{"n_layer": 8, "d_model": 576, "n_head": 9, "norm_place": "pre", "rope_base": 10000.0, "rope_fraction": 1.0, "qk_norm": false, "init_std_down": 0.0, "warmup_steps": 200, "schedule": "wsd", "decay_shape": "linear", "seq_len": 1024, "doc_mask": true, "train_tokens": 655600000, "dataset": "wikipedia_en"}
Each number is 128 + 24 x the weight over the matrix's rms, rounded and kept within 0 to 255. Layers, rows and columns count from 0.

# layer 4 attention query, 576x576, rms 0.11, rows 405-416,468-479,532-543, columns 144-287
[[163 142 145 129 108 103 150 175 117  92 171 168 100 131 124 122 143  92 127 185 106 118 130 180 155 142  90 154 145 108  86  87 149 135 148 136  89 106 158 178 183 143 106 138  96 125 114 129 107 204 149 133  96 142  62  84 157 182 150 145 120  85 131 152  78 150 104 131  73 143 109 112 133  80 150 111 102 151 101 126 124 140 141 155 114 162 157 178 107 118 109 157 125 139 103 111 129 117 170 144 186 160 129  69 158 173 149  94 168 142 160 117  91 130 113 121 134 122 161 176 169 144 157 126 125  96 173 154 121 136 146  50 133 172 114 100 118 158 106 191 121 143 174 137]
 [ 95 121 125  98 142 159 126  80 106 134 148 137 122  89 162 124 118 131  92 151 158 116 149 136 118 144 138 113  59 136 142 142 142 138 121 130 151 109 119 145 116 135 105 127 140 110  86 163 156  87 107 108 188 113 130 122 143 156 124 103 131 165 108  88 111 146 129 149 147 126 130 129 168 148 115 166 129 125 177 111 122 156  94 110 169  93 132 150 132  95 147 131 147 134 109 100 127 149 111 137 154 153  83 106 111 110  84 121  93  96 147 114 107  91 150 163 141 153 158 124 176 119 137  84 119 115 128 129 116 140  98 150 123 123 121 118 113  94 126  98  94  96 137 133]
 [103 116 122 135 136 136 101 140  95  79  97 157 135 134 123 154 121 144 133 120 129  97  68 100 134 121 161 128 135 137 156 132 172 130 144 106 121 116  96 170 123 104 103  67 141 148  86 102 145 152 115 149 137 121 103 119 133 116 116 159 113 122 125 167 114 155 139  91 145  84 170 161 145 125 133 110  95 127 141 150 152 118 141 137 145 116 157 105 116  56 158  73 126 140 100 103 100 112 121 142  68 106 159 126  55 134 114 105 149  99 134 101 159 140 148 112 117 120 121 120 136 140 105 143 108 102 105 121 119 162  58 130 142 109 132 120 184 113 136 150 106 136 109 159]
 [163  98 120 155 159 139 151 148 147 155 134 120 129 106 116  90  96 106 178 145 120 139 125  65 155 133 107 154 149 125 107 165 134 179 121 128 136  90 175 108 153 142 128 102 145 109 132 125 127 160  65 159 143 178 107 132  90 106 145  90 143 107 122  93 111 134 171 115 150 147 126  77 138  90 122 160 165 174 139  89 124 132 109 152 148 111 135 144 182  76 109 138  85 111 112 103 109 116 102 134 136 107  68 112 138 122  95 138 114 129 171 178 129 134 155 151  98 119 128 151 113 132 141 132 105  72 113 123 150  87 137 143 128 122 127 151  70  92 130 105 128 139 140 143]
 [119 167 121 120 126 226 139 118 157 133 155 135 137 139 147 122  89 105 149 117 160 132 124 133 125 139 133 145  77 113 165 125 119 176 128 145 188 162 104 125 179 154  84 114 124 136 151 151 160  93  97 130 158 107 155 114 145 137 123 105 173  92  61 102 121 155 143 131 154  97 144 115 111  99 147 127 143 129 122 126 110 162 110 156 153 112 112 194 141 133 120 118 150 106 150 142  99 129 120 167 116 117 136 126 169 123 177  91 135 117 105 113  76 184 153 108 143 158 125 172 143 165  74 132 158 159  78 128 132 124 163 136 105 160 111 142  92 135 136 143 150 100 120 127]
 [177  78 128 123 103 145 148 128 112 114 124 174  81 137 120 153 140 105 104 136 106 101 158  46 132 135  92 119 106 131 140 133 114 106 153 110 153 112 141 153 144  93 117 135 146 105  97 137 126  65 135 113 101 113  82 122 112 138 112 108 114 153 134 164 125 152 152 153  89 188 158 157 167 171 118 171 122 136 135 129 117 136 151 107 122 121 114 143 100 158 100 101 131 143 119 174 152 121 106 128 107 129 141 103 129 179 116 170 131 133 131 149 108  72 140 125 158 151 119 111 137  74 137 112  82 135 170  98 155 108 123  91 133  91 119 150 150 131 126 107 183 140 177 138]
 [ 86 121 111 165  99 124 147 129 108 118 147 141 189 116 115  79  86 138 165  82 158 123 150 143 144  89 128 131 101 164 119 122  99 105 115 103 131 136 112 108 153 160 155 106 105  89  97 116 123 108 125 108 152 152 118 109 116 154 138  99  72 145 133 152 125 125 130 142  92 106 135 133 175 126 100 120 113 130 119 112 119  91 168 113 107 142 135 135 115  74 128  96 125 109 100 116 172 141 140 143 125  97 107 119 121 165 176 144 127 123 136 117 132 113  78  51 121 154  90 113  86 119 107 135 129 149 157 144 179 133 154  99  96 143 137 135  90 137 134 125 143 127  98 201]
 [148  78 114 138 142 147 143 116 105 155 127 150 109 169 126 126 189 111 135 149 102 129 116 131 117 157 114 157 163 148  90 158 143 142 154 140 109 129 138 146 164 127 146 206 101 133 160 162 103  84 136 180 141 151 134 146 124  97 149 142 132 158 131 119 180 139 139  81 161 129  62 116 167 148  99 126 123 113 161  90 106 102 140 115  51  95 104 154 116 108 121  87 118 156  95 147 118 163 121 123 112 138 112  89 125 118  83 132 130 148 142 144 121  91 129 148 135  73  89  92  81 176 118  95  90 109 128 104 145 120 112 117 128 102 203 122 158 117 103 114 122 162 127 114]
 [163 131  83 102 175 154 121  66 151 159 107 150 149  99 179 143  77 137 101 111 149 135 116 156 119 117 110 140 125  80 126  84 118  76 153 106 107 122 127  92 151 120 110 109 107 129 118 144 130 118 112 123 125 137 122 185 115 115 166 126 141 185 197 116  57 128 143  70 146 161 146  86 119  95 145 134 109 100 124 138 135 126 132 110  93 171 135 148 110 143 136 140  93 142 142  81 108 141 128 175 110 137 131 140 141  92 126 131 142 189 129 107 129 167 128 157 111 155 102 117 156 140  89 108 141 165 118 155 134 155 133 185 153 115 114 144 121  85  95 127 157 185 174  76]
 [ 71 133 122 112 111  98 104 111 111 169 134 158 122 115 121 145 169 129 131 110 139 145  96 122 149 126 100  90 120 137 123 153 163  91 149 173 112 145 106 154  96 143 135 171 125 103 161  97 117 126 123 144 126 151 179 120  88 111 146 154 143 123 171 117 103 139 106 131 164 125  73 142 109 157 118  67  93 109 171  73 150 112 137 100  79 135 150  97 140 130 144  75 121 138 130  82 207 128 165 160 182 143 168  62 118 167 102 105 100 125 116 123 103  82  54 139 104 157  99 118  75 117 112 117 116 145 144 115 121 132 103  89 151 124  90  73 157 118 110 169  64 130 105 136]
 [131 182 150 136 115 139  96 136 122 113  81 105 152  77 149 148 158 134 176  89 113  89 146 107 125  80 143 176 119 123 122 118 176 154 166 158 169 136 116 114 138 185 123 136 166  94 148 196 128 116 117 157 110  50 170 147 124 114 129  79 121 151 152 143 131 137 158 107 113 115 146 120 126 149 122 164 146 132 157 156 183 152 147 104  79 157 114 102 100 103 119 142 152 168 114 100  81 129 108 167  99 114  49 100  95 117 151 103  99  28 117 108  94 142  84 163 115  77 189 123 118 123 126  91 101 140 134 175 176  85  98  93 124  99 196 116 139  95 115 173 138 136 131 125]
 [163 145 163  86 110 113  77 128 111  75 101  97 111 123 147 156 131  81 125  87 119 146 107 116 148 188 129 168  78  90 128  98  92 111  93 109 127 117 112 128 141 151 142 132  89  99 103 152 156  80 123 157  84 104  69 166  88 174 111 121 150  92 163 113 144 127 148 133 144  93 108  89 145 131 136 115 132 113 140 118 145 136  84  77 165 117 135  97  88 149 143  83 174 173 102 124 159 162 212 146 156  96 141 126 122 152 151 132 107 135 115 119 124 160 100 178 113 114 135 122 196 131 137 111 102  98 113 124  93 133  93 145 130 160 152 102 160 151 224 172  75 105 108 119]
 [139 100 150 118 160 173 151  82 173  77 148 163 142 112  94 115 131 145 128 132 115 150  99 137 137  94 131 150 127 146 118 177 107 118 133  97 110  96 142 125 166 146 145  96  94 141 121 124 136 118 102 143 185 136 173 171 117 115 199 151 118 153 128 140  90 129 129 140 102 110 156 114 121 125 124 127 110 128 131 125 127  82  86 162 134 152 115 124  96 121 141 154 147  83 158 170 135 120 116 123 143 126 148 114 124 148 146 114 125 141  98 165 130 122 118 121 146 143 132 158 117 113  95 149 136 145 136 151 153  85 115 151 111 135 125 123 141 134 169 176 159 106 153 149]
 [124 122 137 142 125 152 130 133 160 136 155 117 109 114  87 127 124  98 153 105 143 110 112 143 142 156 131 134 146 172 138 117 123 138 135 112 154 117 125 186  97 113 137 131 105 139 107 104 156 100 123  80 150 105 148 164 142 143 185 132 146  97 172 102 137 117 138 135 148 149 148 118 149 114 114 103  97  79 109 125 129 118 108 100 114 155 191 103 114 116 107 150 125 120 140 139 147 122  98 129 165 145 132 115 153 117 129 160 109 138 111 136 105 114 143 159 162 129 148 154 170 110 118 131 155 114 137 127 122 116  85 103 165 112  91 105 129 149 164 153 150 110 108 134]
 [144 118  79 152 109 156 147 128 116 103 133 150 129 123 133 118  81 149  80 136 122 138 115 116 112 167 108 140  92 150 123 158 136  97 159 154 110 119 136 174 111 136 138 126 128 135 113 121 123 132  94 107  64 125 138 135 133 119 100  90 123 101 114 118 108 157 112  98 114 128 136 151 125 117 137 134 130 113 155 121 154 116 119  95 179 106 139 105 141 119 148 127 154 114 127 135 103 120 139 127 133 127  88 113 146  94 151 139 145 104 123 146 103 143 109 122 119 152 163 126 122 122 127 166 123 135 181 159 126 124 137  98  89 146 132 124 138 110 156 146 106 115 124 110]
 [ 99 129 126 128 109 110 144 145 126 137 139 162 135 144 133 111 138 150 129 107 156 137 140 138 157 128 116 152 141 112 125 123 127 141 111 130 117 123 118 161 137 133 114 120 125 160 124 164 135 146 133 149 115 140 124 123 159 118 131 100  96 154 128 107 129  96 117 122 144 140 152 132 138 113 155  95 153 119 130 153 121 127 139 136 132 127 123  90 143 109 134 110 122 129 142 124 139 141 130 135 138 152 121  95 101 145 146 134 156 162 132 115 126 126 157 124 111 106 111 136 125 156 115 135 138 142 138 121 133 141 146 143 136  93 174 139 139 149 132 116 156  94 123 124]
 [136 121 165  73 130 156 137 119  98 117 136 134  95 117 104  85 135 117 143 153 106 136 130 126 113 151 129 117 110 164 147 131 140 145 131 131 155 155 154  90 134 143 142 116 116  95 116 128 131 116 100  97 141 131 126 123 109 124 103 118 112 123 128 110 128 120 141 139 124 152 134 156 107 101 103 148 114 150  87 102  92 168  90 127 127 157 128 159 115 130 114  89 121 129 152 137 119 117 104 166 116 117 111 164 133 125 151 105  96 107 134 127 117 104 137 124 127 127 107 149  99  91 120 123  95 127 147 119 164 147  75 123 159 111 116 124 123 122 111  94 142 105 145 130]
 [153 120  92 106 136 105 151 119 143 165 144 145 150 108 119 112 143 103 115 121 135 145 133 106  97 139 150 120 139 140 143 109 120 139 126 106 146 124 145 116 143  94 130 123 104 126 137 139 107 118 121 143 121 108 153  95 145 117 128 147 147 160 108 118 110 142 121 158 151 135  92 146 149 144 117 126 124 145 146 104 121 112  72 138 132 150 144 151 151 102 149 106 125 130 131 118  96 121 122 126  84 100 146 134 106 111 109 129 110 129 127 165 150 157 108 104  82 139 122 131 145 164  92 150  65 116 140 138 131 135 158 120 114 138 148 158  94 159 153 128 126 111 153 156]
 [164 130 134  97 109 129 153 124 103 127 138 135 147 137 133 172 108 139 110 127 118 146 102 125 115 134 129 145 115 115 127 155 134 124  90 139 115 137 103 121  97 139 127 131 135 141 110 135 136 159 104 118 111 151 125 144 137 131 141 112 138 160 124 138 134 127 139 137 125 124 117 154 116 103  96 115 133 116 100 115 114 117 140  53 147  96 148 112  86 142  91 112 104 152 149 134 112 110  93  85 137 130  90 111 163 105 136 136  86 113 140  95 119 120 123 124 161  97 139 107 101  94 137 107  75 139 128 136 133 127 141 101  87 123 152 153 120 141 117 149 128 124 158 136]
 [141 106 110 119 142 134 107 111 125 158 166 104 125 111 113 104 131 120 180 120 141 119 119 146  90  77 132 130 125 115 143 151 129 139 128  99 138 142 150 151 137 103 159 103 131 129 136 151 158 148 122 114 142 139 138 137 119 124 155 150  88 146 132 134 128 172 104 129 126 158 146 131 149 135 108 110  98 128 125 130 106 131  97 115 109 124 105 141 110  79 106 133 100 134 136  90 164 132 131 129 135 123 131 117 132 126 123 113 147 119 142 121 129 137 143 133 146 112 129 120 122 145  89 117 140 163 146 114 126 141 109 110 146 106 115 144 127 130 132 109 118 103 112 163]
 [149 127 118 123 133 112 131 133 175 140  91 137 129 122 125 144 126 129 173 142 145 125 133 145 129 126 126 100 153 117 133 111 145 113 146 137 103 105 127 134 143 125 138 132 148 123 126 132 143 165 105 106 114 126 120 100  98 122 115 129 140 135 140 113 141 140 150 164 118 115 125 121 137 148 165 129 142 142 134 128 134 119 104 117 154 100 115 138 129 121 135 141 160 122 104 115 134 131 119 164 101 102  93 129 161 141 121 155 130 125 137 137 104 150 105 122 122 147 110 139 117 129 144 109 123 122 122 152 135 123 114 146  98 136 107 140 155 126 111 112 144 152 113 115]
 [119 152 159 100 131  97  97 122 103 115  74 123 112 118 160 130 108 143 103 134 101 140 155 112 126 122 142 108 141 119 103  89 171 143 128 112  78 133 152 100 112 157 117  99 119 129 153  94 143 140 154 111 127 128 133 117 157 157 127 126 124 174 120 130 150 116 128 123 132 147  92 118 134 145 163 105 149 103 111 106 124 126 108 109 112 136 127 124 119 102 142  93 116 131 156  93 163 150 133 147 172 116 116 114 110 152 138 107 121 133 186 159 124 132 165 133 107 165 115 109 119 137 113 167 120 112 126 110 111 106 151 125 152 144 141 148 127 136 121 102 123 142 106 109]
 [172 125 127 116 150 121 141  83 120 107 134 132 102 129 116 112 147 129 132 141 153 101 130  70 121 143 116 137 144 123 131  98 118  96 144 153 112 131 103 132 168 115 123 111 123 135 128 132 163  75 120  92  80 112 128 108  74 138 127 108 144 165 120 146 106 132 142 134 111 139 111 130 147  96 157 137 128 127 123  74 133 144 102 121 144 145 140 144 114 110 110  92 116 114  97 115 124  85 164 116  99 104 131 136 130 120 144 110 141 107 152 158 139 104 129 126 167 120 115 108 105 126 147 106 122 124 102 129 126 128 121 111 121 158 135 165 154 103 107 143 116 136 150 120]
 [152 121 167 123 137 111 142 131 113 135 112 127 151 112 136 138 112 143 172 137  93 121 158 110 140 137  91 146 153 133 135 113 127 132 181 138 131 153 161 123 142 122 148 102  98 168 119 117 139 128 140 110 127 121 128  84 101 134 122 127 139 131 114 132 155 131 148 131 123 142 156 128  95 142 142 151 138 117 131 108 132 124 147 106  92 134 128 135 123  89 140 115 154 105 127 189 125 111 126 123 117 128 148 118 140 115 168 127 131 122 125 128 162 124 164 144 123 149 120 116 135 128 116 129 148 120 123 143 135 148 111 118 104  85 143 157  92 132 123  90 101 130 135 109]
 [105 158 180 176 148 107 118 159 150  88 150 107 126 108  97 132 133 142 129 141 149 100 118 147 147 106 128 142  96 151 123 159 107 137 112 108  97 129 111 155 112 105 155 149 133 132 121  93  87 133 118 107  88 115 141 145 129 210 119 106 162 112 114 130 157  94 102 163 100 130 149 153 140 131 128 117 151 131 164 181  93 122 115 118 164 141 122 148 104 138 119 151 191 129 143 121 119 152 158 142 133 142 119 139 113 181 126 124 101 121 117  83 122 106 127 153 156 136 130 116 128 102  95 119 158 143 127 147 127 108 138 118 120 112  85 138 114 190 140 101 156 123  92 127]
 [173 172 150 154 137 145 136 161  93 171 118 158  99 118 103  99 119 125  96 153 153 149 143 125 142 138 113 117 108 136 149 173  84 150 143 133 132 110 105 158 142 146 122 123 131 126 172 168 117 155 147  84 151 130 138 136 137 130 115 133 122 130 118 173 114 151 172 192  98 148  74 110  96 148 115  95 100 146  81 126 124  86 164 145 113 186 108 122 133 165 156 122 112  84 100 139 123 107 112 161  99 127 159 145  92 115 127 100 126 105 139 141 151 136 145 125 188 134 156 141 130 135 127  85 138 117 156 118 133 134 125 113 105  97 127 110 134 118 156 124 112 157 154 148]
 [116 117 119 132 125 104 154 132 136  96 131 161 155  77 101 111 118 132  92 143 128 121 165  92 135 123 150 105  75 116 140 101 104 126 126 140 107  63 151 130 154 121 131 109 129 130 135 144 155 125 112  75 117 109 148 101 113 176 102  82 136 100 109 140 134 178 116 136 142 128 169 182 170 142 134 123 108 115 108 140 133 170 121 109 124 101 152 100 148  99 109  89 130 138 115 170 152 135 175 140 143 120 110  83 118 118 138 117  86 112 122 138  97 148 129 108 130 106 143 117  90 130 136  94 127 134 145 139 126 120 158 112 152 119 120 117 110 141  95 128  95 108 171 136]
 [151 133 121 140 156 139 139 135  98 151 140 111 150 147 120 100 140 121 130 115 129 140 159 104 147  90 117 108 146 118 116 134 139 166 108 160 138 159 172 150 139 110 160 143 118 128 105 151 105 128 127 126 163 140  98 121 145 123 115  83 117 151 134 147 125 121 134 123 102 113 157 152 128 128 128 107 133 129  94 102 164 125 134  99 120 134 107 138 206 152 145 183  95  96 157 143 133 117 102 168 135 140  61 152 138 152 158 152 139 125 123 158 154 167 119  95 126 138 123 132 146 135 128 115 162  97 120 114 139 163 112 105 149  87 134 101 149 156 128 147 141 143 156 124]
 [146 127 126 146 127 122 143 114  84 102  99 166 139 107 178 120 125  99 185 142 126 137 136 109 116 108 122 135 120 117 133 124 118 102  82 102 129 123 129 111 131 105 120  84 110 105 133 119 156  55 119 116 142 152 130 148 110 100 137 114  95  99 111 109 110 140 129 153 148 120  90 127 106 116 118 167 165 146  85 162 117 136 199 155 152 127  90 134 119  98 150 143 134 134 127 127 143 163 123 133 133 139 113 124  81 130 116 150 142 107 140 151 153 108 115 157 157 181 103 155 106 123 125 119 129 132 119 161 129 145 129  93 155 102 133 124 151 109  86 113 109 142 147 128]
 [106 125 133 147 122  70 125  89 132 121 164 110 139 150 128 177 143  96 128 136 105 140  95  92 115 108  84 131 120  95 108  75  87 120 121 167 148 146  98 117 154 129 117 144 169 144 149 124 124 127 142 127 113 153 131 116 107 115 133 158 139 116 108 142 123  99 102 141 137 125 107 147 124 165 170 143 162 183 123 146 137 133 141 114 147 128 147 131 136 120 163 135 108 147 116 123 116 113 158 127 164 114 149 117 151 150 131 116 118 129 106 104 121 119 144 151 113 145  80 163 140  82 128  97 130 153 130 137 152 118  99 177  98  92 115 111  81 148 127 141 102 101 141  99]
 [182 150 122 115 106 129 159 118 131 153 168 110 115  99 148 177 114 116 149 142 124 137 151 119 125 139  86 114 112 115  97 122 146 136 123 151 123 122 160 147 127 118 130 107 118 131 105 130 161 125 127  96 143 117 130 155 136 127 115 104 112 126 123 167  98 144 119 111 145 130  93 145 116 145 136 152 121  99 115 147 145  63 161  88  97 131 113 117 122  89 145 126 117 145 131 116 149 109 134 136 144 142 115 116 128 110 106 146 122 145  87 155 106 162 138 115 176 159 140 125 119 123 129  99 154  99 123 148 140 110 131 128 140 129 131 130 141 130 153 150 119 116 115 135]
 [125 107 128  98 114 165 139 124 154 162 133 109 120 140  92  97 184 140 121 143 124 124 116  77 133 121 124 142 123 120 138 161 141 145 101 126 109 159 125 135 111 163 105 124 133 105 110 105 154 122  90  92 131 118 104 153  99 115  98 147 125 145 132 130 170  94 132  71 146 125 113 113 136 109  88 151 102 118  77 123 139 102 134 144 155 158 107 157 110 154 119 146 135 143  95 150 163  97 140 125 117 135 141 143 129 125 114 147 121  81 105 138 150 123 112 127 125 138  85 132 113 147 136 139  87 142  89 119 131 129  84  89 149 131 135 107 132  97 122 121  91 129 117 114]
 [134 104 181 124 126 149 121 102  90 140 107 149 113 148 142 168 147 114 128 135 147 139  95 170 110  85 135 144 137 114  84 128 108 126 109 137 121 158 146 157 160  92 113 140 144 130 136 140  89 103 155 144 113 130 104 136 140 149 157 161 166 139 115 128 113  85 169 119 139 107 111 108 132  55 126 142 126 131 135 122 119 119 155 138 117 145 135 126 137 114 159 129 106 179 113 107 121  90  94  92 101 144 151 130 121 129 147  84 115 140 153 173 107 132 112 140 106 120 155 125 131 166 115 111 151 120 121 127 138 113 129 169 147 135 148 148 101 120 135  86 111 146 147 104]
 [125 140 129 100 146 147 121 132 159 129 146 111 118 198 147 136 143 120 140 125 152 163 110 116 124  69 121  98 138 105 161 130 126 116 103 113 100 105 162 105 152 140 127 132 122 142 112 120 155  95 118 110 138 103  99 110 133 112 139 162  91 161 138 142 163 140 129 135 148  93 120 116  97 133 129 146 101 116 188 110 113 155  91  87 118 118  97 158 151 145 176 127 166 130 125 136 103 108 128 148 127 155 114 143 117 140 112 108 147 112 125 142 136 102 117 114 173 139 130 131 151 160  98 166 116 146 162 109 139 128 119 147 122 105 110 122 130 109 123 107 142 127 144 111]
 [112 105 104 119 109 158 159 130 166 114 117 138 162 111  95 161 118 122 103 146  70 126 150 111 171 113 117 130  69 142  84  76 156 156 164 165 133  76 132 161 131 114 127 123 134 131 133 118 126 109 111 136 124 141  80  95 147 133 166 112 124 133  81 139 149 156 151 139  97 107 137  85 139 146 129 126 103 147 164  97 131 165 139 167 115 137 130 106 135 101 118 154 119 133 120 148 136 161 146 103 154  98  97  81 102 150 128 124 126 118 150 115 138 151 116 124 128 133 164 119 109  94 115  85 130 116 119 104 115 145 160 148 105 159 117  89 144 176 110 133 162 108  99 129]
 [ 87 162  68 116 111 115 104 120 129 142  98 118 106  85 104 134 154 100 128 132 107 154 164 113 151 141 118 147 125 140 124 115 130 129 137 122 141 123 125 115  97 146 139 132 106 152 103 124 167 102 156 162 105  80 151 102 126 185 112 107 116 109 140 139 149 185 111 140 116  74  93 152 121 152 135 149 146 122 119 137 119 113 108 133 136 107 135 134 133 169 152  96 114 111  82 126 116 122 164 125 113 133 119 112 151 126 147 131  89 124 120 122 134 112 147 133 155 109 130 107 118 167 116  97 135 139 130 151  98 135 122 117 130 109 135 117 105 145 121 159 114 100 158 104]]
# layer 4 attention key, 192x576, rms 0.105, rows 148-159, columns 144-287
[[136 133 107  88 116 177 113 146 114 156 158 135 113 137 177 129 115 139 136 127 123 135 125 121  73 148 154 151 126 113 143  87 129  96  80 145 129 129 104 113 138 175 161 120 110 167 147  89 128 129 143 108 106  92 106 143 121 129 126 112  96 121 110  97 121 105 146  84 151 159 108  61 113 147 179 159 101 151 127 113 100 107 111 118  60 111 120 117 102 145 166 102 134 121 174  85 130 159 118 129 127 155 118 161 124 111 130 133 124 149 124 121 135 129 138 147 123 119 148 141 120 138 143 121 147 145 131 118 132 167 141 141 123 127 131 107 105 124 107  64 151 137 129 130]
 [165 148 123 172 138 120  97 123 136 166 129 105 176 107 142 145 151 125 167 174 116 146 173 162 156  67 148 155  77 118 135 145 130 172 184 132 129 127 148 130 113 123 158 107  98 146 141 126 123 102 148 143 101 110 114 113 109 123 131 129 131 150 111 106 164 124 128 106 135 151 166  93 139 139 160  98 152 148 145 133 106 121 144 127 124 122 115  95 102 164 121 139 132 154 137  99 116 129 137 127 131 150  97 171  87 168 131 148 110  99 159 160 109 126  58 122 156  86 169 117 102 116 149 125 103 156 153 131 130 133 140 109  91 133 103 102  98 119 131 117 127 164  80  91]
 [163 134 124  97 125 114 165 149 135 168 115 144 149 105 120 149 170 117 130 115 125 107  86 102  58 144 119 160 150 114 148 103 105 110 146 160 121 149  84  96 108  68 114 133  87 127  96 130 138  99 105 126 177 128 128 172 133 136 175 121 155 159  97 148 119 106 126 166 141 164 139 139 162 109 119 117 161 174 119 135 118 130 141 108 125  98 140 129  96 130 157 114 138 129 145 107 129 114 138  61 143 140  98 152  90 137 121 116 157 131  97 155 120  99 129 146 157 142 104 123 124 130 131 116 130 127 162 104 105 122 120 135  99 104 120 135 170 111 150 106 179 149 134 105]
 [147 137 146 159 157 149 138 122 139 155 147 146 122 107 135  92  92 117 151 137 143  98 126 148 112 152 129 104 108 144 114 145 149 106 166 124 138 144 124 113 151 147 127 144 173 106 112 115 153  77 110  90  81 143 169 137  69 136 128 137 138 129 111 126 110 148  93 137 129 123 132  93 143 173 116 142 162 125 124  84 133 179 151 132 155 142 120 129 138 114 107 151 133 121 104 165 116 142 132 130 128  91 143 135 114 101 130 145 117 109 156 124 165 137 103 121 128 119 134  89 109 128 107 150 126 124  65 136 121 113 119  98 124 156 157 128 128 139 134 123 146 109 109 125]
 [132 125  94 176 114 110 109 106 129 113 199 125 147 134 138 145 110 114  48 127 121 133 165  98 156 126 125 124 156 138 148 158 149 210  73 126  88 133 156 141 130  92 142 156 155 107 128 177 147 140 118 126 174 158 151 115 103 138  82 130 156 158 117 113 128 134 101 126  84 131 144 155 130 103 106 134 121 142 118  96 128 120 101 143 153  85 114 102 141 133 158 101 141 132 122 146 118 152 129 100  72 119  69 106 129 120 131  93 102 140 143 105 137 142  99 114 116  99 115 112  96 164 123 146  82 133 152 124 122 123  82 133 137 120 168 134 134 141 112 118 142 113 162 144]
 [138 109 134 110 124  98 122 165  91  96 141 108 136 121  68 119  82 121 142 101 140  98 121 155 143 155 164 129 137 125 152 160 132 154  58 158 131  98 147 141 135 125 142  99  89 120 121 139 125 161 135 130 153  97  83 165 158 140 126 105 102 130 157 118 148  96  92 130 151 117 151 153 133 124  99 125 101 100 126 130 142 159 152  93 151 129 143 138 117 150 132 128 193 161 141 178 119 125 120 127 119 144 156 158 123 131 168 197 138 135 125  98 164 132 115 120  87 111 146  84  97 114 109  99  96 115 119 157 127 105 157 123 109 122  99 168 139  85 119 145 116 165 149 153]
 [112 143 133 120 113 134 118 136 144 170  99 134 176 138 116 119 122 108 118 139 137  78 130 116 150 151 114 166 134 134 148 101 120 127 123 159 133 146 138 102 148 127 126 117 130 131 115 106 112 121 128 140 140 151 137 167 152 168  80 167 182 150 115 114 129 123 128  90 105 128 126 113 142 122 123 170 145 121 192 145 167 122 128 184 134 120 123 108  88  84  83 160 117 104  85 125 164 152 112 112 106 148 112 132 129 150  95 120 112 116 126 116 110 119 134 103 135  81 135 125 158 122 127 135 127 142 137 155 140 126 133 149 138 128 132 155 129 123 151 156 149 124 128  85]
 [ 91 169 126 121 100  92 122 132 134  98 127 141 133 102  96 119 139 136  88 140 170 121 126 145 149 146 131  66 114 138 112 114 135 143 153 136 112 106 107 136  97 111 141  99 131 101 134 134  84 173 130 152 160 140 162 116 167 106  88 100 153 117 147 125  94 136  96 160 128 114  85 136 133  84  94 136 128 139 113 139 109 154 143 154 119 141 125  91 134 147 120 130 155 167 109 126 115 122 118 162 110 104 137 162 145 115 152 161  98 131 128 138 134 128  92 111 144 124 148 138 130 141 124 131 141 150 164 127 116 143 149 117 101 142 126 156 142 117 141 145 108 100 128 122]
 [157 176  98 115 127 140 126 156 122 131 114 119 122 137 138 114 130 110 169 137 112  99 174 113 114 134 127 125 111 125 122 142 138 136 123  82 106 117  96 138 164 154 116  98 122 118 145  79 142  82 158 177 111 171 172 118 139  75 157 142 137 128 141 151 132 108 126 149 128 132 137 103 110 101 130 141 105  87 160 127 103 125 129 113 125 131 114 108 135 122 147 143  95 119 132  90 171 154 129 124 109 136 131 116 155 133 103  96 135 162 109 114 125 101 183 144 117 103 150 124 123 144 116 125 184 112 123 112 144 132 123 134  98 159 142  88 101  70 109 194 132 103 141 120]
 [135 128 150  80 123 107  91 102 129 146 115 152 127 111 166 134 137 133 148 133 135 112 119 160 122 142 118 169 111 112  76 151 132 125 156  96 155 110 140 104 113 108 115 182 166 110 175 107 112 123 175 170 135  91 115 123  88 141 126 132 160  99 126 111  81 133 121 158 117 118  78 119 136 116 105 113 116 134 123 121 148 107 136 120 118 144 113 101 129 119 118 136 101  88 110 141 145 133 161 153 126 132 158 141 111  98 150 110 143 143  95 126 150 136 128 162 128 110 148 109 115 135 110 100 102  91 111 126 106 142 146  85 128 135 117 136 110 145 120 132 127 147 117 142]
 [162 135 107 159 141 100 142 141 127 157 126 114  86  86 143 139 126 110 123 182 122 122 106 128 141 152 121  86 107 123 125 170 107 148 150 141 124 127 128 114 117 157 145 120 147 145 112  88 146  99 139 159  92 137  81  94 112 150 108  96  93  86 118  94  84 103 148 164 132 115  98 117 122 175 102 133 139  89 144 167 143 146 124 150 148 152 171 121 172 133 141  94 128 101 120  97 119 120 122 122 141 149 100 132 168 159  74 103 126 126 123 113  87 144 137 137 138 152  72  85 112 106 123 142  99 133 109 133 150 108  62 110 139 136 128 114 128 194 108 100 107 106 102 113]
 [153  80 103 108 141 170 108 160  93 140 117 146 125 112 122 144 146 119 129 125 144 141 167 139 151 146 146 137 140  96 132 136  96 163  87 144 139 154 123 133 135 105 129 149 131  86 171 148 101 116 152 112 137  82 148 160 114 128 107 120 127 142 117 144 137 144 127  92 120 156 131  66  93 143 109 155 106 176  95  81 109 156 127 102 108 138 130 124 121  76 151 117 131 130 149 154 141 175  94 129 154 135 147 138 127 127  95 147 163 124 138 126 150 129 135 127 148 111 120 110 100 119 101 123  59 141 140 107 117 148 139 142 161 126  79 119 105 125  92 132 130 124 130 137]]